Weights of a small transformer language model: width 128, rotary positions.
Each number is 128 + 24 x the weight over its row's rms, rounded and kept within 0 to 255. Layers, rows and columns count from 0. Numbers have three digits each. The size before them is the row's rms in percent of the matrix's.

# layer 2 MLP down, 128x512, rms 0.202, rows 54-127, columns 128-255
107:126069136111121121119084114102140119091129138087137120114125120122127148148122101093142073083163152093137115134162114169113125101097083125162132077077131124145156130128138118139116151139128182106072186125077187133148130131130135134118116112111090132103155072152108143124161142141129106141100107121071146172081125111100159114133125128128126088122127104110129096109112090109133147126114
100:156113099130079162141086119158114088117177127087157120099121116115099123138127125167094109158135094183139089136112150123119153120143134139101093133139141127109104144137132162136128165156119121113160113111140160140119134133134182094118153137152126131117133150131102152143095144115094109117139081122116135140107122136121072112135117146121147145114121109122114152112088119141139119167137
094:146103126150176111145132111164114087084129139091107124106114115119119142103099121137160139145167130153114115158137098164135133108126148148092170112125137133093119092122138139140168116133111146122104129096118135110103099122089145131134138113103122104129140173089115176111171144091119067130090167066136107134136136133126136132125184113163118173109145108129129088115134125125143084134122
096:131096098143092103144116130133116142160122163122143126103082163108126153132115127182145132137149113144084082112128128119142125118092135126129132179131117129148158108108121136124138163085134115118116117158154114164142124095137097160088105117076114108132106078086115115128136139115161116087126131099134071122081141134100125120118130106101124144146109120164092146122153150156165158102138
100:109124126128148101089142102124091088143139124145124148140152111112125103112145102108113115183105147122109122130139125125157124097136109135128119138142137137133114145135143143125136147163108146127090065129087133102139114110113116132149141139152104129124178151122110108106144122111115104196102140161122146082152141167077115149145116130129118167157148108092119097121082121136141092155139
097:156151159124110109086126176135145151156092127120141073124099121159121089086101134123106088099118120080119092155100153147138115120099152113166189118147146149141149162097147146145134139107114153187142150126115152138152134132103108141135151118155144097114113125129138150090171113143135117139152166072098153143135119146148114137153157135149117147132096097146133120123151164111136173129141
097:117124121116147114103115135120115125115122112138102123150172116076095115132097130142152102136112079091109137045100110136161120125122098111191107121081097114141076164144118169157102157125130107125157115117131123156126131121139100118116135069151125097136108119091126111181111131137110155171041106137102156088141084105138139107142122139098124109157107105103090147115143117109186115150093
103:180114077150114116140143157114082128153122124141094166108120166111121095162104135141127103113156123112182130114111133121150129122164128152163126095149140110130093126120123116096129191148133133129099109186144148146097117122169130152109061139166086122107143122165125106103113111104122130180157127146154168143097135142134118115111164125134109130138163153132063115120140099100113141151100
149:125153124145086102146203180127133128125132118101170137110138106159111125126100147158161148125087149138161111141103150117190178110126108106147157120150108141124150099120129116133141100100151147110132149087117106137161087125106111076131131108104134120176119153137204147110133138163185162120121167133147119124149164118137151125112165118149164099131132112129120204188107172114117107087133
100:144130112152120107153103167114092118064078117159110144138156074157103129166100131143129140132178159129119125121103107121110117162161078111179154122111122125164174122145107135128158106099113109140154153088130139179182115088140109122111122083169139135087121140131131093123121174085086135147106134117088130131163175127085156149143150115160141093144103144123138101104134143125109147170159
106:156102107153161093124113098102114154155103135112142138173137136114110081152148144095110136129107084113104146145137091109109120089106087095134120158141131165155129155152126119137149169157116102129137141115164122144092127092132138121088087121122143183132095109169106141114101170146124127137138142122105125101091137134157118108123108066110136102104125077157103096134130123112086117120109
097:168108169158152157121159134142135148169119141130149138134135153134120139163149150103173127145116142148146129167142126125131147120126146154123083111159143139171136100124115131120128125111123125144127112146126182119113112100180153125106119122114164122127134118108143156083133096128123080125140159069126159130160153143107100156115136137153117093110151117150179109166132147174148107124077
094:131143148089131127126162123090134107081095145147098131125136119107075080148117134101125164156095117090113117163150115112135103148151124138127114129138154118146118134135101123094193130141129175147147145109177120144163083115105128049151083103122133130143103109139156148113114125127146133161106135100134094098150132155144113142098138135152164106100096124116160168094128139141112134130116
092:163051132125112123098131106156125128131138121187106115182124156126158150118118184116108122165116136149117110163158156128155129110124128122141095105140127122154140120116147145083097128113158122118109141126093096152132107133133121134125133163133158140165118145183141134152099164126117126134129128098127127136141193133130168146100106115124121137107113121131122112117110146118148124129160
098:138130150108114118149124108145155108122106104133119122125116129088125121132194132177118166143137131195120136117167112145123100098143117155120141143112096135109121110129181135115154143143168134187111101113113128104170083133123122112137156156124150170131121123100130143144121087115117132151176156137106147173153142140150115183152137122125133155130122127133138137134117153124143106099165
098:176149146097124107126142157136140116136150100117155141127091076153137166119175095092101135154132131086111134141124143140129165145107128125079177148121101154106151093079136104145131143155162110163161123104107155149179108091121135054162102121098123140142159124131138135119119156110165120117140169169150142140173129137132151130156075152128147166085150141129100137121119155119120097108128
093:094136133085098146136132130148133121134101150167150106150092154142136086123139130152096114138155143099120074136104165139136167148100145141119115097103130094153151100088132148134176117129150125127151141146151134120100102081149115123121113129088123154176116120131138156103139115141102133131140127083142142131131130147163125133110115118132145160120155143157174126138124114112118123110096
097:116161098152153144132129107167148121114089101140138119113119177148122111125151164155136130122131099125090172125140097127121129154102125136108139138107142164107158105120155151106156192103111088154162130096091107111093097128074135160153092115091155126130122131067151149121135120076143121107087099150080108133145127193129133108082132126043126128147170109142162167126087120150134127123155
098:130125086168124112112153106142109109134112074132113120153127122124149178130091138152086138112146128145130140110088137117130086134129140132119182072105107149124116109099110141131128177117122110140142129080093134124106117119131119102139141169116118059110089092127092123143168127174113118108114116149118125204118134152137151101061165175122115143129154127102129143104124127118132123112080
092:135154140146125139127089122112128110174107118132128113173156159130122128139130145146121106114112120115108143190129138164140107108113103141125119094129111139152147145119108146122188133131182114110113088147166168138120128114149145167156107124130122124133151121128125143145137113096124154135190101130090141104108106123090117107145097152111138142103120169159141138088132143158139154127079
100:153099096194172107148102088118136098121117122109113141100149088133148080165133156137133091158145123105136128160142122115110163118132122122168133095119124073138140121099130138098188123099111140120151124158125125111115130155101123093135112130104145093057138123136128129092155069156068066124141123164115135115137131151109149126137123222127110078140066121141136121113126149120158164151139
101:123090113156102085133128126132095137084148106125126173171143129118152164111117131131118088107113127166154157128126116113154122107108133132134143114107103141114054164150139092157146113111144107144105146190132134104121133094127150125124108111144123095096184137131106128108152180110119124138131118148136144167146101125117131187146092139138167157122102120124106122087142120149135155151138
101:153167157119131102121120136112109085141088098134136147126115102185132127120108127147119101142150133141098138152149156120108104158098120121062076123124149130115121120113129092125143146093102156114139160101104136120160085159130147062094114116131116092108117098134107130122151187182084102096163131094161118129127134132121103143112155098170119114134089137137080121120121140112112104135154
103:170104083154115152126099127154104120169110110172147126117142133129142131142088120104151131129100127138125079119120117102119144137082132097141170131123112143131156121114113087138152148081117162124131146175148122132135098143173116113112104147151118142129121131158127145151115156105104169117087102112120085091134131152099108092128151096090126126141128133141129106144164121136137118143124
098:113145143119124127107147093119119132112130142113123122131139110083148157116153122121124124125111122140140123148147105170149133140177130134152133120126109134093127149165140128139109129178123116107135144126136119101150142152100114114105153131132125141106121179162134111094115107077112102148091113127105125096133115117186185146071109151134115160153160103141104181070102097100143149108102
101:126093107132139101102150110085121098161111129150121132122114122089144119148153119151146139189144151128121183143149114141123090149111148135112163164061137114093098142108135127104124094077152126140120139124153126122157153107136149123152135138112113101148134117095083118127132111162125171147101071069117086169173099157112149141142142186075107146126136098079096102093074121136126134123123
093:141123134133100162152111135129097097104103176099113155155070108087160119123129133159177119111120118085155133119149165097160097145107141149152222100108163114121154127139125123103117114113115119141093147106147088165171149169136127153130139145122140161133158100113124117149133146168153162109109129079122086124136171128127113064133118133160146124147134126161122123128133118101135138154135
095:128102121105116108147113136118135122203111103128094131114143134104133129111150173156117095144114104123114089081161132116094111123139160131105136127109113107128108115184147098101102095095138148084132124141143171120074128089148127119125110145104114127120089123129113112150107115150118134099150094095154103134126124141105118103140113154075131133099123114136154132128092171125152094133136
105:119122129133082144126147104149124118111131121129188126124132165144099074105141159075109153058117124120109171194127139125147114129127136118103094129052176133082116133105103122155105115156113104148146135128114146101163134139136056152126138128088139114116117138120083149081152089123108148107100143129118110090141145167144130160099121128133148117093145135145108123128124147108128162106107
095:145094105139104100140120110109114104124152159140119111123134134074144095137152145147151122141115116131120161081149105158134110140148123158102139129123089078099111160127105130140123122088119103086103141141123148152120136114099158128084118156139122148115102073098091146111111122122119116143125123106084157135138134118140144107083120099113127106163142159159140118129122101150124072132156
100:077139120147115119110143092123110085124135121155124119093125135144117120091130107093161139149178131109097103136089135112120130107070156127154081148139175175119136147080141112101148126130132133160144137143175131085106127090128114101076106196153108156136125142116101130147148128138109145092125113143114147072087112188155083141141153177178141133098152142143111134129084140127153119160130
098:113118129151153130119133154104148148150125088104095075109079135134122128129098153134159103100172156123148166153150113180121131114115134117174139126134152108162096147146116097079177145131088106139085124140127139176144147116126130115092143116139166128088167150104120097088150135139103111172104116144079128162185128106116157113121134151120146121087100110167130138095110111119102133167109
113:176143104145163134103091078122076216119107126136097114099104141170106130137145146150097155119119102144122123105182104093131126112140133126144093117124109097126130144117133084152105123138152082119117088154160109144131122093114145186166115142094125098112107140142152094081106138106118101133094153142102127140134129116118116143089076121080132118112082094132129093109195114139149090145149
102:133113104127139100116170117141098092118176103082137153143130127120163072110094100142104158058113132146142129119112141105131120118163127120079161148108123062102093149165118114144202119100147125135159125153159126106111080084170095110105135144099105121107134156140095155110148111139124154145155122131141097115095107149112155135106112133118121123103133141152143131105089094068152110187114
101:157133181094141182164136185122148148124123131148120141135151134140107126124162145114125122117120145087124162099095151117128162158143114126146118177121170146125147095143092160158112093112132161131159107102136104158150105112155132109140121135103129150154099123161166104141152083094157123132126138083079129131168162126148141138073123110156100105138068142112097145171142143127132078085121
096:154103123131124071178138126134122147155075140148112185120134129161121153127123140137154103121158136104100158113172112149141147142159150136111136177146120108137134120101133104134079137131129118148128137132194117135112134112153134143176082119103135151141163180135103122133163094117164143129092116098149112124159135169146118124112131150101085153119133100129159131116152126116100096132106
099:148168111088124138111130158121128083155132162172161093122146153145099116098079153142110126139141126143063125117128140153086144130154177091140167081162103129124166111150111162135122159173151110155119102145088136134172126161134103107123142158131110150128101107112161127098116141142148129119106088159153144101165149135157120132138135144122122128119131093139130131144078091116131128130138
107:146139132140143114100143113139165113115086083111153109106118112165130097112097116169098145070080110121119116113096088086132135080090131124126117097107072133125104080168132138143126085143147096178122104125118177128137125148118125085125102157122153136129152148149120120123100108100104138155135184156111129125099145147160166129111107109096176128125117129127164139125155122143106135114122
104:129135071169138129138144131070092119101135094168104105157161096118136157087125101126114095154158106125098121087127127134115100139125096160081109097146133127110154182133146158116111117128086159144141138117130146164112114113097138081109105149150110127111090187158103095091090104162101103184141096155116118161113080120107165125079091111106121137093109128128155098100072110139107121161105
099:106111180143154152108110132115164132163088123180143069134109141147120107134114130162135136168137146163136143098145106119186142130152111145153148118089141113129148129175132118138180116157124122141136165110134111158112124158075139119137119099156122143159088102082125135127121139116170120102103128108114140129170117166132134114132122145189130072133116115136110120183120148123148062105137
100:180137112127097076113192120150126168156102143176116128137083119111141140149140177162143140120121151131117079113139143119134127131129101132130133104150126124117145143152123094156147185115106120097172165172104158159117130168129137154180079121162120121124135166171104141121089121156136126131094087154159158123105120151103139130111135135160149119115134159136140159118115115144113147144130
100:156113164129116127129122114130135126132111140140128092166089096160135122102143126132131102105157155108095086147084135105134147136139093094160121121111115153144129104123136149130120139159121157121110161100096129114131106120154133132122114088125167139127146121122103135155143111138149118141146080138119121134094151123148174152145134096099133147161131115130160122121104128119144161155093
093:170149134072127152130138132117130116154164162155146128135147108156105113201137125122132141144142160142132145114125115132154123146115132160100151153130148136129129130084129123095132096120146139133160108119189133162101144127115123125154087150103129149153162078104103147127123136112123166131147112143065135136096125146110120160157144090160138125138142130084086145127126115107123127103094
101:133143104125114106132164105114115112102130115146092147158122148136147114149139135090121108111126138179151099151122109132089095114124131161112172095088125096164160156106127097139077119115152183122108145088162111157126150090134137146168096147097150123122174163079114149147141102169071127149107085123118122122119117148126114137109073110146099116124141102078151134108113113118147068151127
095:097136122100134119120099085109127125140100095115159119106120077118109151100143073104143148140104119096120130139088109131117113080132112132113114124086089136111101139149137068108088108123130153077122139108078170074133098100191040096118104117124147122109142122150104069091128154115118152187115101109107124116121099112130137141163142158085114131153111082123106118129162103098097091132145
102:133063121117149137122135158130109149099118122098120131145108153100118161157121140120141096082158168105067084163108095127107091112158104096140129087141170105086126135127107134140120149161128098118100176136139110113116117148130136135173164126081127160062134116129108122102151124089099051107110122115131120154128106119133144130102108121156128101118141122134156108086107120124127151115101
098:147125083164136118112116135134113117087148130133113147129146125166123125167115130134131126119126165115125122145109098139106124119114150112081134101127157137129156158127163141130135092123108140163115154076110093131092109104149127133148172134118121191123154127090090175117131117065093099088093083101082092110075134107124168118146100120135113140153134116174145107095137138119114118101096
096:139087122146066104106098120123096116132137154127109138120121125153113125101115105132116122083077118128122140141140151132079134094093144146119105101144145133091140113140110089145111128099156078125114114151106076125104098149121135143137104109095161135115146144134113162112133111134141098128126097182123124136123131109117094142100139079150106110093142145164129117091142135146138121115086
091:141133112091082113140114150125110081096122118140111142112119114099121142094135087125137148098065139102152109082138125150136123165136156062151146134132115139122153104092107122121138132146129122125104176116127144139118157109131092121162124119097107097127164190158142111170093209139134122157141118120167176136053123077113118113136140089075094124112127181107116072103124125127122167104100
100:148130111107114113173132179112130132129146110148130128119149148104089165086083116139160157165131177141166160121122151118123137165120115133146086155141097136131156135137084160142114117122104144108139129127143132150112164156184151126141141131184134137142115086137163112109083134149170126133155115095145162132132177138180096109137097166094148123142156125156107090147133140092089154149163
095:158118162144108135111105115084096124139136140154168127122116096124142089143091124121108101111112123178134143095111100164119107125107164115098120131135095131153134146121141175127124130133104067149127176095111118174134129090163108084117100161115116123076093131123146147146090155099132097120163148108154107115102119087112116076113110116159152144094123152121130118112090122092115113118124
103:155101112109160106140152136127119120135094114165118157108145168111129119120119101087127139149126166117103112143153126102117104132163144171154137125129104111149158128090173109137171144149108175127152113117154157121164130112109123107115106147149075084185161100144143147103174091090155123098094106155127131147133143167162086145123107134096109123138142129130145133103139077124159109149117
097:133108163144114114137118122125135121110142133117141144117121144132092145082162088086146117157154124148146142125123142140134148195121155132140132130151129103147136157127119135159148096115086120130149121155151182130116132070154118139159111173134123122135113102105155122153127161169100150129107130129138168134155113154097144111140066154128117100102094090071097119133136142159105127171150
098:120115161152124128122159140144125144112158102098093082105128161161117114136103125117127091165087088105151097140115105124145113152118105174108110140123096111115104153150082119112104085099101149107106085152118136115116126100142120170113173142126087148110098141135134146147111081123116118124111102147113103102163116120126142130118108174121134107107087120157138132119134120108121143126124
098:080116106112192116131146153137107099122165127138129118142143098101155109123106117106154178136117153136125128119127108170134123132093144149122179135144125093122139162085112115115137148147136110112172154163075151107139132096117132116146096136116106135158150121084102131114103133147128091154076116129122092100122136149105118126126109190152111126110123117113136138118072089138161146146120
096:171143135126122163124131131086147141174098117087122150170070166141121157144140132130137115125108151111127157147152140117132155170146115144104147111117117140115139148136144154103112133136137128162116103143110156114137111147114194166150148124126096161121124167110152128155131148100121093129155155099155143097161166127088137156135128109182132091154142128116137103121118109140145185116124
101:124160134147140107147085151107136114121135145158145117166168111140153150107078145141138128108171129153159103148118111108133130118132111170076119073094100145125118114126115127091136134187137093130134086125149109106122116136129096136128177127135141103124078130130140135172093112140116125110154112113160138143142131092176146198131126098136139134130116109157160093136072133126172072122122
096:103117135105184163143114152080147137156147152114133128125136082084134126120140161118143125146153139114118128164152139178171141133120120113123092090137126107129098117157141105149158128129170103151107128082087132141065112100155147162121092140118155171142148117097091106133162154075155161158077104101153138085086111100115103132121149131132081158107119116101115128156133144146120159133177
091:151122127129134081158101130141151110096162118133146171114105167110129077133140128134124175120088103146071104104107123145119125112129163141130110113108103106119088161115095125177114092128122149105095133149126149097121166105086089146135127151114143129087126091113087139125104085117132118134111121157141146136100114126140163098179165098097152143156149146131109137112150173109122106139186
094:152048125127160120137098119146131120147119137091120103159146137135149124145151113138093147135125108149153116122134118134107078129111129135125196114124141165154122098136139120129159113140140140154122118144123097101136138113087138151131112177147108115168110131174121152121134076134134133084171120154126090145109145144129097127108080121131167133122095139148134127135124141085125128153174
093:114139134121135116153182117162110140067081132104147108147166143124103136107131104128135106134180134082116144089083151110134144132114148148135108106111119132145169133123115126077143167131148168101099133077145135127122140127173135155137099157119152077125106096126126149109107119171139134073134148152094150123175152094153130147135143147150131104179112145129157128131128147142076103123179
101:140129140099095122107152106136147168098134127089120095102169105131140154088132123151109123093078120142140119113109105138139133096118110096148094095124112122122089062148091088112133126077109134151109159099148124117127129096100163122103116112140152116145102139120113131177106103101137097146143178121119190177152138106126175118103091145113148109123102118097109126102154130132099125116080
092:152157139134164120138138123143149135137118116112149138105180113121123174125103142134124091131085120124125130118144144153147122138157182116120105114112158142146099109153186138140132143134095128153182116094136137110108111133111171121122118133157107148126091132128138155116091161113120135178122117088107164151119141127119168185109120141131180155103107159115109130102132131097096134096128
095:105135113076138113157116114081110163098161136102130145145142114175099135077126101131116086103126139161142114123110097108092117162098118113117103170103111101177113114158116110153122165129122143125111126113116109124149148098156090149100108148134133149118130139115129187104120079095127118110092108169151132135078089108109118104128104130121116135136101156132181097112106157141134160154143
160:171157141093110158135160126135142148161105136123125114125123137148120143122153123128151117149089134134111110126181164144164129123111125132143095133106116123126138070120144116124114149125105141149118122124153142145170092135124103128145127123120130106150091094105185155136126130148173135112115176108102105162164160146131126144118092132160145141136139089125127137148127146114140127078123
095:065115093163128172157158125107130120089109099111133102051095147113113126113122108122127139136085133123094130161124131146123106122136127125130144114102137123146098120130083129127150159140130085123092125143139115108147111115103106122103157164115103144133126157077106116146110111093105134164083141076142140161126144120114125085163141142136113111141138105110189128105128148116114116127077
097:132153137145135122114121132163131095153146139119110120118094152110124126090146152155157127105162126144139160150130134165109139156135088148144170151105120132164122099167130139161160121154115149141153144133115116156131131109147104116138167115178145153115093133128161155082156159134152142072090124154125101138091104143127149174063099105105131150154158142141155157138122150125112103123111
103:173143159113110139164143128160149104125107131136158128160156147117127136110128096149141147109108113091111149128154130131104131114116105106132126107119094115074143111128124100139161154114148147145129086124136157166086119114159096142115130116164140134128129090129094173134150130139114148144160142120124127092147099165065073123102123122160098101147145156131149145148130146127114141105138
099:135133118106139109100121117158075125152127180114118110139100123134116148125135126164131136091129161133097127060123138121084123118182118110143120108170099115123113104178103081114111122119129142108120136151134103107146121140109139135129094094084092140117114184166139109126090097136106118111164123073160132141100104147169130094088118119122122137137151126185141108115098142126083165108109
097:094113156161142108155137175135125117128133160143124126115129125105151099162141098111088138155133093114094156142117106120142115172111130123094150126101085124135137158109118131150122110175146133143116109100181091174124127130125103110113105155136167182130106109082123118148113110093103114112134135168131143072122118137115122117114118105057113184145106138082159092120138133159117119138098
100:139138135105117110086105106170120137117073146139090114136186182128128103152122138106112123190139154128123134129150163148101124126103123158114059108123146099102105136112158127122097121116101134139100139066172096132115111088120136134172130147080091120127144149115135138130090151131106107134110097117138124101152144174140143115110078115174107123134139112148121156103124143181170094124130
089:107118138143098096155126146128137147124137124106148130138134103105107179137133169136099117103128173181183112123181166161163144116135098172073123066120109106099162132101122107148140142116117172134153183104153103102150109110090119180134143127122124103151094099092147146148173119121128137150076105114144080117195152108112152168084112179157143141112144120124127119145146127136181099148152
105:125106092183142106087112170102123161136133093113097138115172126124149149107105121124109148123088117152090106108095118112097078116089084114108087123147098110136116116104110134103138078130098145122123143101115128173122145116134088104147132112114118133124142116127106088124129098143102131096125110123114117137164099142113138135115112150102133123134086080088117110099146115149136160160090
106:160124140119121192129177109129147134087148123176147134137146168128121130188134141134165122128116134095125115134125147100127151121155118129119128179119118139128120094141132141180128162120135134133118119123127141127133125139139153147124153120122195083136143107141162106105076102128133141140107135107085172165121156145160160107152126100093127121106156172126137126133136177106138124062103